{"num_attention_heads": 2, "head_dim": 128, "bias": "all", "beta1": 0.95, "doc_mask": true}
Each number is 128 + 32 x the weight over the matrix's rms, rounded and kept within 0 to 255. Layers, rows and columns count from 0.

# layer 7 attention value, 256x256, rms 0.0785, rows 29-81, columns 64-127
[[140 173 179 134 151  99 132  87  70  85  89 120 144 163 177 131 212 125 147 104 135 124 162 179 123 114 125 115 146  73 170 130 132  97  91 161 181 168 100 104 168  69 155 127 113 155 115  83  97 130 120 105 162 141 142 108 138 122 100 152 136 181 147 121]
 [140  82 181 146  89 131 142 131 114  80  74 121 155 124  74  84 164 145  92 148 136 147  93 179 108  93  72 124 171  69 141 139  30 114 129 142 130 122 181 149 149 115  96 197 115  90 135 103 156  61 146  85 154 150 122  88 110 101 144 182 112 135 168 132]
 [119 171  85 105 113 165  74 152 157 119 136 160 101 116 117 103 157 138  89 133 162 121 123 120  93 125  85 155 143 184  80 112 113 186 132  92 120 153 136  84 167  67  93 131  97 178 125  64 118  98 145 131 116 167 132 127 215 138 115 163 155 149 117 108]
 [ 83 125  58 133 111 166 109 157  82 122  97  74  79 131 116 131 103 110 142 156 127 139 170 142  94 123 188 105 112 103 132 114 188  96 116 154 163 149  69 118 128 144 116  87  71 138 162 130  97 176  80 191 169 151 140  98  94 124 102 157  93 103 121 153]
 [162 151 123  98 124 147 141 104 156 100 112  84 181  84 134 104 130 117 160 145 128 142 114 129 169 161 123 114 191 213  95 132 145 142 113 128 138 137 129  97  78 162 155 170 211 100 162 119  85 189 140 151 121  83 140  96 110 129 132 117 130  87 120 134]
 [125  86 142 144 155 133 109  89 142 125 165 165 118 120 107 131 143 122 112 166  75 138 126 141 103 123 116 128  96 128 128  86 100 125 151 113  93 148 109 143 148 126 111  90 160 124 151 105 182 119  85 165 151 111 181 166 125 144 153 105 125 126 100 115]
 [115 169 114 108 148 175 133 107 116 119 171 124  77 135 136 149 204 136 171 156 133 131 142  94  78  96  81 113 157 134  85 156 140 155 130 137  93 148 161 126 101 187 157  97 105 107 129 198 133 165 113 118 115 125 125 191 123 120  85  76 133 159  92 135]
 [166 124 165 120  69 104  73  77  63  93 163 135 111  83 190 118 154 207 114 110 100  99 107 157 104 180 153 128  83 153 148  92 192 109 134 138 194 143  42 112 107 148 119 126  84 177 153  95  92 187 142 156 173  72 129 156 142 148 198 157 162 166 128 183]
 [111  90 115 159  83 161  74 106 125 171 128 132 162 126 141  83  84  95  82 182 111 141 117 194 117 139  13 159 135 179 131 145 170 163  95 154 118 132 126 135  91 112 120 120 118 124 117 139  54 114 123 120 157 154 143 155 138 147 132 186 129 185 144 117]
 [103 180 173  79 147 132 153  63 134 126  78 195 154 144 112 107 142 124 122 166 102 118  73 138 118  86 128 136  90 139 103  98 140 209 111 119 113 138 167 139 134 118 158 186 142 130 165 122 109 129 110  72  99 141 101  96 139  93 144 209 139 123 140 144]
 [107 114 123 124 143 100 129 119 112 110 128 100 131 124 108 156 119 119 125 139 116 149 148 144 126 153 155  97 136 152 192  92 153 103  88  84 136 126 164 146 157 161  95  74 113 123 168 107 123 174 108 153 146 108 119 146  84  98 111 154 147 104 152  92]
 [ 93 140 108 116 176 126 130 127 103 169 151  89 131 122 128 110  98 169 125 162 129 176 122 142 154 115 119 149 123 155 156 137 112 112  86 133 121 128 147 117 151 103  99 134 112 168 141 110  83  92 124 125 159 126  94 145 128 151 142 161 135 134 187 123]
 [177  67 169 128  99  59  87  92  94 154 139 193 146 121 102 133 127 118 112  65 140 125  84 120 133  70 161 156 155  95 166 114 137  67 115 201 164 127  99 135 132 101 152 140  99 125 180 108 111  92 103 126 106 121 125 100 124 170 142 153  79 171 159 164]
 [126  88  84 104 136 183  81 104 136 228 193 142 154 103 115  83 112 146 166 125  77 155  75 133 120 124 144 133 135 157 144 155 165 103 111  48 143 213 117 142 107 135  52 174 160 120 146 112 103 126 144 185 159  83  94 141 128  92 134  95 180 161 118 195]
 [ 64 156 130 160 137  96 170 194 116 181  76 146 134 190 157 176 176 115 137  93 205 138 122 144  76 106 123 118 198  97 128 165  55 120 114  88 145 119 161 170 163 130 129  98  67 162 137 157 146  97 118 118  99 124 127 112 111 102 116  93 126 110 121  43]
 [158  92 124  78 139 107 100 153 142 141 163  82 103 168 120 149 174 120  94 127 120 154 132  85 152  97  96  86  36 110 132 109 116 199  80 140 163 108 121 101 144 106 107  91 169 109  76 134  80 100 147  59 111 157 143 123 116 147 172 193 113 128 117 108]
 [118  73  76 113 196 139 174 141 137 163 200  92 138 102 133 118  84 130 141 155 172 144 127  68 163 193  84 137 136 122 157 146  85 165  89 164 163 108  88 126 118 102  76 144 165  87 107 159 116 172 127 136 120  87 125  80 126 125 159 147 205 108 156 154]
 [149 141 160  92 165 132 146  82 139 185 109  95 126 112 122 160  89 150 202 144 133  70 142  90  88 117 104 128 138 136 141 138 125 191 158  88 114 152 144 170 141 118 122 102  85 112 102 207 145 166  95  96 120 141  96  67 107  63 163 125  86  86 141 134]
 [ 93 132  76 151 127  96  99 156 161 141  91 143 130 140 148  73 109 106  95 101  92 137 112 181  75 197 165 150 147 113 138 123 186 137  77  87 126 149 156 109 104 121 156  72 132 155 146 118 113 152 124 133 153 120 153 131  82 155 114 143 188 184 169 141]
 [100 109 186 125 113 125  65 187 147  88 192 113 166 112 176 131 206  69  95 123  70 181  99 162 161 148 117 118 134 152 124 102 166 165 165 125 134 117 111  96  88 139 157 167 155 134 120 149 163 111 166 184 202  86 100 127 110 126 105 173 165  94 142 167]
 [166 173 134 102 147 135 149 190 104 116 141 116 151 114  90 140 195 101 119 139 157 141 146  53 108  96 120  83 133 135 153 134 160 119 143 119  85 111  59 117 160 142 120 110 109 114 158 134 194 130 140  99 157 167 161 171 130 188 120  37  74 150 156 129]
 [ 71 137 180  80  70 115 110 100 128 141 123 126 118 153  90 120 114 112 108 146 157 145  33 148 102 128 101 128 109 157 168 123 145  78 135 126 171 147 100 117 178 170 195 120 148 116 128 154  82 148 110 130 175  66 112 113 148 172  75 131 205  92 141  95]
 [ 64 132 103 105 138 100 125 155 136  86 204 171  94 150 132 146  93 109 101 116  99 135 153  76 102 134 122 137 162 101  86 116 156 112 138 146 151 118  95  95 153  97 171 157 146 130 114  90 146 104 149  85 113 137 149 163 169 156 137  83 125 137 155 157]
 [124 178 145 105 148 184 113 121  87 119 126  98 104 128 145 149 157 119  42  96 143 121 155 133 135 146 112  89 116 105 135 159 186 202 118 135  77 136  74  82 146 157 140 155 157 100 113 122 126 127 128 170 146 120 138 135 212 151 131  95 171 118 136 164]
 [140  79  43 103 119 104 160 113 115 123 143  99 121  76  64 117 139 126  95 130 126 114 141 108 131 153 168  56 144 145 139 120 132 118 152 146  81 126 143 156 166 108 182 117 138  74 125 141 178 115 118 148 166  97 120 110 102 112 146  61 130  23 122 206]
 [187 144 147 133 134 107 122  84  98  82 106 131  41 155 163 154 145 153 107 102 133 124 156 127 114 141 146 126 102  61 125  94  68 151 148 167  72  81 132  84 128 116 155 122 141 165 101 106 102 132 122  51 146  90 156 154 138  73 115 101  97 138 150 134]
 [ 63 183 151 138 147 120 166 155 147  86 144  74 115 148 141 131 116  88 100 158 178 134 236  94  91 193 144  83 138 140 142  95 117 169 136 145 128  83 125 132 113 122 134 145 145 160 118 196 112 118 108 126 103 135  85 150 168 113  86  91 157  89 122 152]
 [127 147 139 133 144  83  79 100 101 158 116  84 128 163 177 167 163 135 154 113 144 107 146 132 101  81 134 168 134  60 139 115 129 147  62  93 119 143  71 154  99 152 136 146  86 194 182 133 113  98 133 130 171 115 167 123  88 135 150 116 100 162  82 102]
 [125 220 149 147 183 133 118 112 120 159  99 132 103 127 136 100 169 156  75 154 117 150 131  93  92 119 115  36 136 132 157 100 150 136 110 119 132 106 147 193 139 119 109 107 125 144 110  77 133 103 159 177 147 168 137 174 133 146 148 123 149 112 204 165]
 [117 164 194 123 209 140 193 158 150 125 131  90 110  98  65 138 164 151 113 114 122 212 126 150 113 136  60 145 120 127 134 142 108 148 181 102 131  69 154 146 143 124 102 101 138 110 101 154 154 136 162 120 130 125 105 151 133 135 115 116 125 106 129 145]
 [183  87 211 118 132 207 160 154  93 105  96  88  99 105  77 149 101 100 166  85 177 117 146 101 116 141 199 158 164 122 129 148 169 108 114  96 160  90  83 137 189 182 105 169 115  82 143 163 170 102 140  67 127 135  73 104 114  84 143  91  36  91 146 131]
 [130 129 118 197 203 140  89 150 141 185 149  69 129 162  72  83  97 127 128  83 144 110 182 116 168 133 171 165  95 138  94  92 153 179 146 118  91 121 122 133 138 125 169  80 100 119 154  89 160 143 141 138 125 115 122 107 189  91 187  85  44 116 102 177]
 [152 111 179 114 111  60 112  93 149 105  91  92 144 169 131 110 150 119 138 115 113 151 101 108 196 120 116 188 135  74  90  97 109 126  92 159 130 101 113 112 119 136 163 189 133 161 110  93 111  89  84 125 135 143 100 136  82 112 164 137 123 127 152 143]
 [148  86 154 147 113 153 115  68 107 167 142 124 136 139 127  89 129  96 151 153 118 142 103 138 157 154 128 128  94 126 174 134 126  97 102 141 115 126  98 107  43 113  48 123 151 117 154 103 103  35 150 133 122  73 127  97 132 123 180 116 139 149  95 123]
 [113 108  21 125 147 150 123 141 138 155 128 137 125 105 161 171 148 143 132 158 168 139 132 158 105 142 111  62 118  68 131 108 145  54  96 153 158 125 151  95 139 125 141  87 119 174  91 124 116 172 108 128 162 139 174 196  88 170 168 136 139 139 175  92]
 [128 126 144  92 117  80  67 132 139 160  60  93 135 138 164 147 194 119 117 134 133 153 113 103 137 101 120  89 169 109 133 154 128 142  98 157 148  85 174 163 112 117 102 105 169 122 149 117 118 111 126 234 117 132 158 110  95 186 155 100 119 101 176 114]
 [135 109 116 164 110  93 123 115 179  85 153 139 173  82 128  90 138  63 171 115 157 159 147 143 126 139 100  89 144 143 106  69 110 108  92 113 110 170 139 155 100 161  87 146 142 180 205 149 198 136  67 154 136 142 114 141  96 115 125 141 111 145 129 120]
 [158 135  94 111 126 136 128  87 112 107 124 149 147 148 143 144 147 161 122 133 145 158 210 137 114 162 113  93 153 124 144 125 136 108 179 130 119 101 158 119 103  85  59 127 104 109 113 130 112 114  82 112  70 154 106 134 117 123 166 101 122 152 145 114]
 [142 187 125 134  80 113 163 100 119 141 130 154 133 160 119 154 144 151 116 108 154 117  79 167 123  78 133 173 164 158 147 113 172 135  77 131 112 114 159 135 118 181 124 107 138 121 175 122  86 113 103  89 120 112 187 155 124 160  88 131 133 131 106 128]
 [117 137 121 104 126 147 133 128 102 126 106 121 127 146 107 163 129 146 118 124 143 154 171 166 105 144  84 127  96 124 174 103 138 101 137 190  71 180 106 137 131 120 131 116  82 101 115  80 101 114 112 129 137 153 128 154 156 125 112 133  96 200 166 143]
 [168 181 183 121 154 127 159 125 148  99 168  76  90 113 163  88 137  92 109 119 124 128 125 120  64 143 138 122 158 134 127 118 125 111  90 155 184  93  85  98 135  89 145 146 138 153 145 156 136 153  82 179 148 108 131 131 144 118 140 169 180 157  85 171]
 [138 120  49 146 181  83 141 134  97 142 184 103 129 135 139  88  88  83 134 163 154 108 151 156 175 135 158 147 123  77 117 100 109  99 148 125 123 157 121 143 110  91 111  77 117 134 156 110 125 143 110 161 107 126 177 115  96 121 138 155 145 119 112 170]
 [ 71  73  94 111 152 178 111 135 140 125 134 167 172 158 170 131 112 131 149 156  71 155 157 125 121 134 155 121 121  52 130 125 103 186 120 113 144 201 154 115 171 125 161 160  77 130 125  73 137 134  98 122 194 128 101 114 180  91 111 184 129 162 119 126]
 [113 116 120 145  93 103 122  65 131 120 120 111 121 126 104 129 126 105 141 103  86 175  76 111 161 105  77 179  94 136 108 105 106 176 231 148  83 100 188 137 143 147 190 109 212 127 160  70  62 142 156 138 126  78 146 130 139 110 157 148 148 129 147 141]
 [135 146 133  75  42 167 174 148 167 138 114 118 178 149  81 132 100 110 148 172 122  90 177 176 130 112 109 104 120 140 119 150 135 167 198 111 130 111 146  92 143 116 180 153 159  77 103 102  85 124 141  53 113 132 138 115 152 112  59 144  75 120 112 153]
 [106 185 105 106 166  72 202 188 141 151 166  71 184 124 158 136 164 132 152 120  83 156 118 141 136 133  49 132 128 164 165 146 118 192 158 100 138 121 154 103  81 118  40  74 208 140 162 138  67 129 142  99 108  96 118  98 109 141 108 183 196 125 102  98]
 [141  76 180 137  81 125 103 100 119 100 148 153 165 125 194 150 153  79 118 160 148 103 116 142 184 199 109 116 127  98 157 123 139 130  97 167 125 126  64 191  92 151  96 143  78  92 153 145 146 115  93 141 124 153 153  98 138 130 188 131  94  82 111  72]
 [ 94 140 110 158  94 150  76 197 128  91 143 159 114 110 134 139 210 110 113 105 142 133  91 111 145 115  81  92 173 146 113 143 135 107 149  76 113  65 132 131 147 119  82  85 153 133 127 144 169 108 145 108 144 151 135 199 139 131  79 154 173 111 147 116]
 [155 151 167 188 140 135 107 124 102 144 110 141 204 103 112 135  60 110  62  99 159  85 170  35 127 140 188 111 181 165 182 176 111 147 189 124  85 109 141 116 162 103 195 108 114 129 126 144 109 168 103 130 119 134 131 150 137 139  79 110 138  92 182 126]
 [ 95  96 107 125 100 159 106 158 111 114 142 115 149 127  99 138  63 122 178 151  89 136  85 132 116  37 119 108 105 145 128 110 126  99 138 141 157 138 115 128 140 113 120 139 152 132 155  61 146 168 151 172 128  91 113 125 100 150 180 132 140 170 144 112]
 [153  82 121 121 145 147  98 101 107 103 135 143 112 183 143  97  26 119 174 126 147  87 120 148 146 131 159 144 132 173 184   7 108  83 127 143 180 113 102  94 191 115  98 159  65 132 156 128 134 116 169  88 102 194 142 135 143 147 161 122 165 112 128 115]
 [171 156 164 101 155 176 144 104 124 119 163 100 126 131  93  87  57 105 140 119 122 160 160 158 142 107 140 134 172 109  89 196 110 182 147 113 157 103 140 125 142 163  96 148 147 132  96 180 167 139 129 119 135 107 179 149 122 120 115  74 139 154  93 184]
 [139 148  64 146 139 187 210 148 133 165 173  83 144  85 108 118 102 187  93 172 190 142 127  62 159 134  85  73 147 145 103 167  76 140 138 149 168 111 136 213 165 100  57 147 156 121 104 123  89 132  95 111  70 110  87  95 116 132 132 192 205 103 198 149]]
# layer 7 attention output (transposed), 256x256, rms 0.0636, rows 29-80, columns 64-127
[[163 138 101 113 171 198 207 131 177 136 134 171 117 156 114 120  98 133 132 120 148 112 130  69 154 100 107 103  72 108  98 121  98 172 114 163 118 105 163  84 151 140 170 137 139 129 117  96 109 130  72 100 150 112 166  96 179 127 151 113 168  74 158 157]
 [118  90 143  91 156 156  66 135 157 135 125  78 156 129 113 130 105 198 118  63 133 208 161 126  88 112  75  37 111 145 172 176 153 100 134  89 185 120 109  88 188 175 173  55  96 160 120 156  75 199 113 143 103 138  98 133 147 161 143  49 148 133 158  96]
 [128  83 162 143  91 156 131 133 145 102 156 104 137 122  71  65 121 143 152 107 156 170  76 147 106  31 155 111  78  92  81 166 151  98 112 125  92  82 105 198 128 183 123  61 102 128 113  80 119 154 140 157 133 102 159  86 122 149 132 115  99 115 192 191]
 [203 112 161 174  75 128 140 145 125  87 163 104 133 130 133 119  99 179 121 150  93 106 164 193 134  90 143 129  94 129 181 140 179 117 139 136  80 135 136 107 119 100 138 174 137 129 174  81 177  76 160  65  81 160 147 212 133 150  98  89 184 126  86 156]
 [111 136 154 106 136 146  81 118 169 135 127 107 131 121 111 139  94 107 135 175 122 149 111 127 121 141 153 164  97 113 188  74 148 100 147 123 181  97 121 151 135 127 109 116 112 162 143 102  72  99 169  96 117 152 107 155  88  69 104 137 113  89 113 116]
 [148 131 129 103  59 151  82 121 113 110 129 130 141 163 141 161 103 161 143 138 107 149 166 149 169 150 116 160 164 109 154 134  75 107 129 101 181 127  81 137 119 144 105 100 116  67 147 162 102 147 166 149 174 105 100 138 119 175 118 153 113 145 115 116]
 [143 148 154 100 137 150 130 156 184 119  97 139 138 114 106 127 162  92 121 125 106 159 108 151  58 140  77 191  97  88 131 137 113 167 149  97  45 121 167 121 107 138  95  56 186 147 124  75 114 104 109 160  73  98 143 122 112  99 116 175 182 119 107 166]
 [107 102 106 112 183 174 115 133 112 173 151 106 111 162 179 137 104 176 152  75 143 133 149 141 104 114 124 141 158 163 120 165 191 106 125  73  41 191 128  96  97 110 138 139 122  74  65  89 144  64 111 129 118 168 162 127 152 120 115 165 218 106  92 110]
 [104 118 137 105  80 106  69 124 142 153 195 101 111 106 121  69 143 157 132  76  85 170  31 141 131 124 193 132  94 143  83 135 165 108 133 101 122 106 147 109 128 160 122 171 103 124 198 110 136 101 146 119 123 135  88  82  88 167  95 104 150 124 187  91]
 [ 67  98 101 194 112 164  57 112 127 113 145  86 149 115 125 106 200 159 134 109 135 149 107 146 186 153  87  99 156 161 158 125 150 139 162 154 123 109 136 115 157 144 138 197 136 151 159  85  43 191 143 124 184  98 197 128 113  82 139  75  88 110  99  86]
 [117  96 123 119 102 132 117 171 108 104 120 178 162 125 119 106  36 184 119 149 154  93 107 117 175  93 107  96 103  66 119 116 107 156 104 221 164 121  96 152  91  42 147 165 145  98 165 141  91 120 130 101 176  93 149 123 152 179  97 211 115 125 132 120]
 [115 112 145 141 110 117  72 176 146 105 166 129  82 149  81 106 135 102 106 129 158 106 100 125 145 116 165 101 148 154 128  94 172 130 136  87 132 117  88 172 177 164 163 146 141 123 125 144  72 153 100  97 116 117 154 112 105  55 161 152 165 146 110 114]
 [127 142 119  90 133 182 142 133 112  62 101 102 129  77 123 170 139 153  80 121 160  98 139 101 125 168 126 107 150  94 109  81 126  62 139  85  90 156 149 139 158  51 136 103 132 105  98 158 140 131 162  90 159 206 155 102 153 139 165 116 146  43 120  98]
 [147 133 146 166 168 137 114 167  43 150 142 128 111  66 115  68  91 150 129 145 146 113 122 119 113 120 171 117 103 151  93 124 163 193 120 181  81 127 102 157 163 147 163 180 153 143 128 188 120 105 116 128 152 126  96 103 177 102 187 133 115 141 107 125]
 [114  95 128  97 151 116 132 107 158 129 122 196 150  99 135 139 138  73 162 177 128 126 159 135  93 163 120 116  97 173 157 102 108 106 143 130 180 108 216 137 109 162 134 124 116 172  67 106 145 114 119 154  95 139  96 101 170 168 114  91 121 153 116 123]
 [ 96 134 126 158  75 152  75  91 122 112 131 163 141 167 141 140 118 164 170 116 110 119 139 138 127 133 116 118 152 149 117 128  73 123 122 113 108 104 110 101 114 100  68 149 124 152  85 148 162 169 144 144 106 119 163 102  41 152  54  93  87  97 117 160]
 [150 174  87  87  63 165 160  88  92 122 124 118  95 107 127  96 166 177 108 136 160 109  90 132 194 127 197 170 148 132 154 113  97  70 124 108  58 127  87 125 104 109 136 193 132 148 183 119 175 151 107 148 130 117 124 118 123 110  83 156 151 136 150  84]
 [110 138  21 116 126 145 156 127 114 111 104 168 210  58 112 157 110  95  90  71 151  89 141 185 152 162 124  74  96 129 118 147  74  87 159 175  67 109 106 143 111 170 151 133 194 177 212 150  75 139 119  93 158 123 117 122 129 133 111 155 153 154 149  72]
 [131 127 180 121 115  79 110 132 155 171 115 170 113  89 114 150 134 101 164 154 104 116 120 127 138  90  84 126 122 147 153 131 132 184 137 203 102 137 100 125 152 101 138 111 171  83  90 135 162 104 155  88  90 129 176 106  86 113 123 117 132 135 133 129]
 [178 190 105 139 178 124  83  96 133 209 137  49 134  92 145  77 140 101  72 125 159  98 101 184 129  39 175 246 189 146 148 133  89 191 107 189 142 175 171 108  97 122  81  96 145 170 151  71 120  88 109  90 154 179  94  89 106 147 226  59 116  98  70  43]
 [116 188 147  76  71 168 150  94 168  91  72 128 136 175 117 113 104 104 147 116 103 117 121 148  80 124 107 174 123 169  81  89 124 124  73  88 210 161 122  76 127  84 111 133 130 122 106 100 113 169 136 128 149 137 147 131 128 130 200 142 136 114 122 133]
 [117  72 147 122 127 141  94  96 142 145 137 151 142  46 148 118 162  55 190 145 118 147 176  98 162  95  96 164 146 145 145 135 154  65 120 111  78  97 159 110 179 121 133 167 125 116  88  88 134  78 129 142 133  90  75 111 132 127 196 152 163 149 154 129]
 [116 168 120  89 144  59 118  67 100 151  87  63 114 135 128 139 188 128 170 177 132  56 111 143 209 123 142 159 183  73 128 138 113 131 127 141 131 140  73  62 130 187  81  90  92  75 154 110 151 150 157 124  91  86  87  73 127 123 182 111 173 141  99 152]
 [ 88 117 115 184 100 138 139  99 179 143 118 106 153 155 115  95  94 108 123 132 161 142 120  81  84 103 147 153 201  72 110 141 135 135 168 107 162 124 134  57 125  84  91 134  97 127 118 162 206 164 135 105 135  88  99 156 113 154  94 117  85 103 151 178]
 [126 173 139 142 115 156 100 115  96  97  82 119  85 117 106 103  98  98 128 165 104 104 145  63 157 115 169 131 145 137 110 132  86 102 121  79 158 155 142  55 140 117 108 135 124 144 101  99  76 174 151 113  82  92 112 158 150 156  82 155 102 142 162 156]
 [143 181 125 146 128 135 188 143 130  86 110  89 115 161 180 116 110 106 128 118 149 115 111 106 175 132 127  71 189 153  78 164 151 138  71 161 198 174 107 130 150 120 149  67 100  82 137 136 130 113 126 168 131  96 129 108 172 175  87 154  95 115 160 172]
 [126 147  98  98 150 117 114 117  90  88  96 136 132 132 136 152 183  67 139  85 115  86 146 153 157 124 122 161 178 121 134  91 126 213 156 114 112 121 167   0  94 133  87 137 128  49 149  74 176 161 130 159 161  78 125 151 139 119 129 158 176 178 139 149]
 [136 139 156 101 156 146  84 145 130 149 115 132  99 129 105  93 116 120 106 168 110 134  89 137 121 128 159 151 139 103 103  96 128 162 145 124 167  96 151 148 182 107 136 124 126 135 131  97 155 173 155 166 106 127 140 163 162 144 121 107  93 157 155 106]
 [100  67 126 192 130 119  78 116 195 181 102 154 169 158 167  71  90  95 152 134 163 132  48 155 113  73 132  89  80 152 102 116 124  79 114 146 129 154  85 149  84 145 168  85 147  94 113 107  91 152 155 143 153 126  84  36 156 172  71 124 117 140 137  93]
 [106 107 140 120 134 103 121  93 177 154 109 145 112 117 162 144 130 150 129  93 182 118 204  75  61 156 167 104  99 137  73 167 145 122 154  72 125 143 108  66 159 164 125 136 128 127 140  61 120  90 114 126 108 191 128 131 127  98 145 164 124 129 116 163]
 [ 51 132 123 106  99 102 211  86 140 145 121 158 168 109 103 113 104 104  74 105 153 119 159  92 146 136  95 151 129 171 165 169 110 172 103 145 192 131  87 137 103  75  83 132 158 100 122 154  95 116 128 118 140 168 180 101 146  77  81 106 184 145  84 113]
 [145 163 130 109 143 109 194 197  94 113 150 174 148 167 152 117  95 146 117  88 132 115 121 114 161 109 154 135 115 124 146 123 132 127 133  76 115 127 201  88 158 117 141  92 135 106 141 173  91 167  75  66 109 142 107 133 111 148  82 121  87 110 146 120]
 [125 153 173 102 135  87 126 197 125  96 128 174 142 151 165  69 132 132  68 163 185 158  81 169 134 129 137  96 114 173 207 169 165 128 130 122 151 100  86 150 116 161 145 130 114 148 104 148 182 128 177 127 122 126 143 140 110 161 157 120 176 127 123 119]
 [139  60  60 123 131 149  66 102 127 143 140  80  58  56 121 104  99 114 160  99 118 150 126 127 114 127 104 171 140 220 122  98 113 127 104  71 134 189 119 184 178 109 177 155 114 128 188  90  91 166 139 213  79 186  75 148 185 120 152 119 190  57 156 142]
 [175 154  88 160 184 142 162 101 133 128 159  91  85 198 151 176 108 111 186 153 106 185  87 151 126 105 106  73 121 134 137  71 144 135 105 116 154 142 163 152  75 120  58 116 118 104 156 180 183  57 135 113 171 120 110  81 148 215  93 230 138 140  99 148]
 [141 133 155 114 176 142 173  81 151 126 109 160 144 158  85 162 104 141 115  93  86 173 186 116 112 159 176  97  97 183 181 136 127  82 162 136 152 169  97 193 175 194 105  55 113 136 154 139 114 104 139 119 143 169 197  50 141 131 125 130 125  88 144 101]
 [170 187 117  79 162 159 132 123 117 187 119  79 160 139 167 101  90 138  29 220 159  92 112 162 128  95 147 101 179 121 165 138 102 146 142  98 128 121 105 148 104 140 126 154 136 117  93 124 104 114 100 134 194 126 144 100 119  83 139 104 182 153  76  88]
 [142 122 136 133 110 150 153 193 140 121  97  89 116 160  62 147 120  96 112 114 112 126 121 110 123 118 130 121 117  78 106  89 120 113 129 125 140 128 130 118 111 183 140  92 124 124 110 142 164 101 133 168 133 133 102 145 180  72  88 194 125 105 138 138]
 [ 85  97 150  85 189  94 107 194 162 135 110 107 153 108 109 133 212 158 175 158 104 144 122 157 122 131  97 145  92 147  93  70 147 130 129 186  89  97 124 103  72  87 172 203 150  75 116  74 111 145 141 208 133 156 164 151  93 105 116 125 137 163 156 117]
 [182 128  68  93 138 118 151 132 160 140 120 108  58 142 135 128  85 122 108 135 125 134 135  89 144 150 102  82  98  59  62 131 155 120 193  73 150 133 101 137 188 117 119 121 132 100 111 177 147 138 121 121 148  89 124 122 194 177 159 108 146  62 129 169]
 [ 90 122 126 127 154  90 112 112 170 146  81 135 151 162 127 125 104 123  94  87 120 120  91  88 180  67 158 136 128 111 119 130 188 195 116 112 109 217 120 112 138 145 154 175  76 170  93  63 169 157 146  67 154 134 131 154  88 144 139 119  94 114  97 104]
 [201 139  80 127 121 134  72 122 143 102 164 171 166 141 140 134 160 152  80 133 118 125  85 100 122 118 132 150 128 134 125 120 146  89  75  80 110 133  94 142 135 115 166 137  92 127 120 120 153 114 139 101 116 178  84 152 113 139 122  99  74 172  91 117]
 [138  97 166 121 124 116 130 130  67 146 133 142  98 172 108 135 171 158 117 107 104 125 109 120 149  94 123 125 171 122  99 162 175 147 176 157 103  84 150  74 146 123 112  71  66 181  92 131 117 143 173  74 112  92 167 181 147 174  76 121 136 114 181  97]
 [ 87 118 121 181  96 118 120 155 110  45 130 183  69  96 105 166 137 162 149  92 134 104 149 118 170 134 187 133 147 115  87 137 120 129 147  92 174 124 130  43  87 129 137 167 146  94  92 164  47 147 113 138 147 167  92 132 118 110 200 131 118 116  49 125]
 [115 112 115 122 107 127 172 121 154 170 138 195 110 148 156 109 115 157 138 112 187 117 106 108 134 137 138 130 114 180  91 124 117 139 152 136 183 149 171  97 147 157  73 109 107 164 154 110 126 141 122 151 101  78 108 121 130 185 159 123 180 135 132 123]
 [145 134 144 155  92 139  92 110 188 156 157 142 125 124 154  79 134 146 136 119 133  59 111 115  88  77 190 138 161 128 148 138 150 127 194 122  96 107 119  83  69 114 192 160  76 143 116 113 139 144 113 146 130 150  72  67 103 130 163 106  98 126 184 111]
 [149 109  72 126 111  96 125  77 139 150  98 115 145 108 136 139 145  99 107 106 101 178 102 164  88 131 118 169 193  93 107 106 137 171 114 127 114 134 102 155 128 107 125 122 146 115 162 145 147 142 138 189 112 157 140 144 152 162  98  88 113 120 104 145]
 [ 90 129 109  69 170 138 206  96 111 112 140 131 113 119 133 149 175 122 108  92 108 177 118 115  80  61 161 149 108 167 116 192 107 130  96 174 138 117 105 108 103  98 145 143  90  90 111 133 104 141  81 157 112 105 142 103 144 139 173 139 117 138  87  82]
 [ 64 149 121 101 122 178 155  97 103 115  82 209 134 118 136 150 118  95 106 152 123 133  94 119 121 122 139 111 105 132 130 113 147 117 115 143 101 140 140 124 134  96 172 137  99 112 123 155  77  53 158 156 108  87 127  73 172 196 148 124 119 142 105 144]
 [105 149 141 114 167  94 127 122 128 128 189 135 187 192 143 119  97 127 140  90 139 158 103 141 142 165 136 189 116 101 165 128  88  80 169 133  98 142 141 156 132 168 138 134  78 123 166 168 145 147 145 124 117 193  89  92 174 117 117  76 123 152 160 125]
 [ 71  91  76 188 129 157 194 124 105 157 118 103 110  99 135 134 137 178 156 174 134 175 112 138 118 120 116 134  83 129 111 163 167  85 160 140 150 150 151 179  91 192 148 170  68 134 159 139 130 163 143 148 143 108 112 102  76  95 126 128 114 109 138 103]
 [167  72 148 106 159  65 166  97 152 125 136 170  71 154 162 124 120 149 130  79  99 113  96  89 149 160 130 130 107 121 134 157  61  88 129 145  78 125 128 160 173 132  96 200 152 164 105  75 180 137 135 142 116  85 107 134 112  99 141 156 129 126 118 112]]